config.yaml
n_layer: 10
d_model: 384
n_head: 6
n_kv_head: 6
head_dim: 64
d_mlp: 1152
vocab_size: 8192
activation: "gelu"
norm: "layernorm"
norm_place: "pre"
norm_eps: 1e-06
positions: "rope"
rope_base: 10000.0
rope_fraction: 0.25
qk_norm: false
attn_scale: 0.125
bias: "all"
tie_embeddings: false
parallel_block: true
init: "normal"
init_std_qkv: 0.0209
init_std_o: 0.0209
init_std_up: 0.0209
init_std_down: 0.0
optimizer: "adamw"
lr: 0.000776
beta1: 0.9
beta2: 0.99
weight_decay: 0.19
lr_head: 0.00549
grad_clip: 2.0
warmup_steps: 532
schedule: "wsd"
decay_fraction: 1.0
decay_shape: "linear"
final_lr_fraction: 0.0
batch_tokens: 32768
seq_len: 1024
doc_mask: false
train_tokens: 282200000
steps: 8613
dataset: "wikipedia_en"
Each number is 500 + 25 x the weight over its row's rms, rounded and kept within 0 to 999. Layers, rows and columns count from 0. Numbers have three digits each. The size before them is the row's rms in percent of the matrix's.

# layer 6 attention output, 384x384, rms 0.0308, rows 340-383, columns 336-383
093:502502505511480500525491470495502501521495505491518514512516507504521502524484536467492483527470505470496497488502532511536492470501484506527494
103:525528506506523508476485509502502509537496518510488481483490512515493490504509508506476466503508477472510534564543511523506477502473531515486484
090:471458515505505500524465492516510469500482476498442498542489512481531495485546510469498512474493495467494513492506511456534497521530459509494516
083:463514498512550505492473507512544496500476516431476499527500516490491465494479556537533445497503506497513453456505503477557510492516523499476513
109:492512487560467485502517429516510525485504489541481476504466519484448464497456451519499505539509472505487534522473507515499536487495478473518462
103:536508495543492542494508467498521505503517525532469517480478517494481475487481518506515501532494483494501539532479528530530536502506511498511484
096:543488514505470525486483487500520511496488493493468503530490500499556492486493501482486530496498502494477511515486485490487501530518478515498517
101:452501487485482497510473513513481460522508504492511524512508531470521515487517513497525507535484475482482464493508486488498532509488469474504512
099:482454478503497513516487485464460483496520515497523496502507471502485518467502486505472471504477512518496515517506497464486503474515484510505484
102:537489491485519519557482514495535487526474518513550494507527491504513524507466523494488472509502525501515528497524509482475526470430483513450478
095:485522523494557491519478453523529511472461516487438540541518513481459526495543463512509514481501486478532511467503491509523554542508492510463465
105:463503462495494460479539528529453502479493461484505487509480497472484510484520505496482487503521491509466441477522518524463531502485484472550523
097:516536496521519512504521482472540507497505531502522512492471498512533502498497470504471506490468506539474553480516474533505471475513503515510477
102:521507529477511497530539506472515522488454471502485480500484510524494482499508534494523496489485486513510488483512508488507496475511550490535509
099:505494488478523471488518539517495535498480505515471508480481458524459469517493485517538479449501532520524494480521479512482512488523486538440518
128:497511516473507478535471475494501489499489491506503491480515519513505510510523513469487504489509493474508489496467483446505536525544539492509508
094:497510536534497513515537518476522457509495495480482508531466502484511502497505504502494472504514478513501533495504506518492471508494460484499502
098:489516478505489501485492506490472492498525491519534482527512468499524455498525500523499491499519493497464473496519454490488521510487470498496506
102:493491499482486484492474513523470460489502520474494533505524500486500470467522498498470489482519515465489501516500502520522533487510494492528531
109:526480492509509483484493504509524490531516500494538503496548481497521479507486513486508467508506528489479494510510517500524496462519487489479500
094:541515491525531498492493495520488517521503537506500508490510534505461496503504498511479517502546493464507496567472544535530519523509500479495491
109:502531516487515491520507516492505505524508500509496497496483498513518525519513479502492505499498485528528498490468500481497505492495489469466470
088:488479470536528488463496529525485457479501468490504482470509490505487513495497493491517505474504512471483468534473534500518528503480489517518536
108:517489511493474529477507502483513479501510507496538449523516476543521496502463514514537478496483508501463501494516474523487491493500487501488483
098:494502528510503518529485489518476445536531477535509525494475496498501476496522508546543515494508505483526499527491481508453483498448479486465486
101:452551533502495540500467527537493511501488534461464512508513471499477523483499533524525499467471536490513489481526533476524459503521512486497541
098:516472502498525506483520528488484524479507484493484479502512504513522524523511518498480529507519522507490470491497460519483508517475526526479510
121:509522463501500504516525463495492533468508492496442532484478533465467501496509459476526530493514501488512480512468488491499542500507546476530473
100:506492540496496506512476532495567497551545509534498510488500457561528504516487502515524455517488528523471520514501463495408477526494471552455482
095:477473484476488508489504518501476519496526546490511490514474471507523460534492473499488493511455506478491495514474488505476483506499514508498495
101:507465479487488471516500525501446460498520473506485490478496478496457494446485485494491515509539516527499467503468514525486531491493493472505526
093:505496525494533494488488528478471508493474489462475488496514458517528512528495504482462495481488491454479494484506518510509530543536474519502514
109:499495525470499541491519561518538477492486526464514506497511514471525476487518534490510501457491480476501486501487532496491502480503481507473537
091:510495508540499502490491486502502506522464468489492507494493499490499491510486497547498523494525497534551513539481480492509485502481488490499475
083:532506495493486519484484495484517502523530555495481488537504452534523460508493517548529449515476515480478518478501544487522489483508461513530497
089:462485511486435522518505481498471436502531528478520529528504514515523497445484459507505523545505514484480508494523468494463508510463492476497502
096:507537499528486480515464499482501465499474490485532513518480465493514518492486506503484515497522491510482519489478460490505493478523492497522498
096:470515498492458508469493525506483472520497521516521499476506484506529496503501484512492461517489501517482515494505512468502458485487508512504512
104:497489503469470483519458526515489487482524485481482470541536490511486522482504514490476489487534526492468503495509503509516529508515525496520514
096:498476522481512493514532542462492495483493476494515480488489511540539471540528492446462502463465470505480466490534463491492518478504496514532515
089:525512507507518505498536501510498515470509483488475468517503512510479478555530497497502492517529502493512455483490506568494512520455510487489489
095:494487525473503494484494516483493483485484494477476492542497476514523514491509522494521505494436511477512502480557524481513505487478515505512503
089:507507501496503480525492504479504479561539501498472546502549494449497489462471509498491516482511516513521488461461497475509500528526503456478512
099:503485477498494491475536503514480516505483461480504503505468478462533464537489507501477497525559508495486531469477499524517474521497485506527538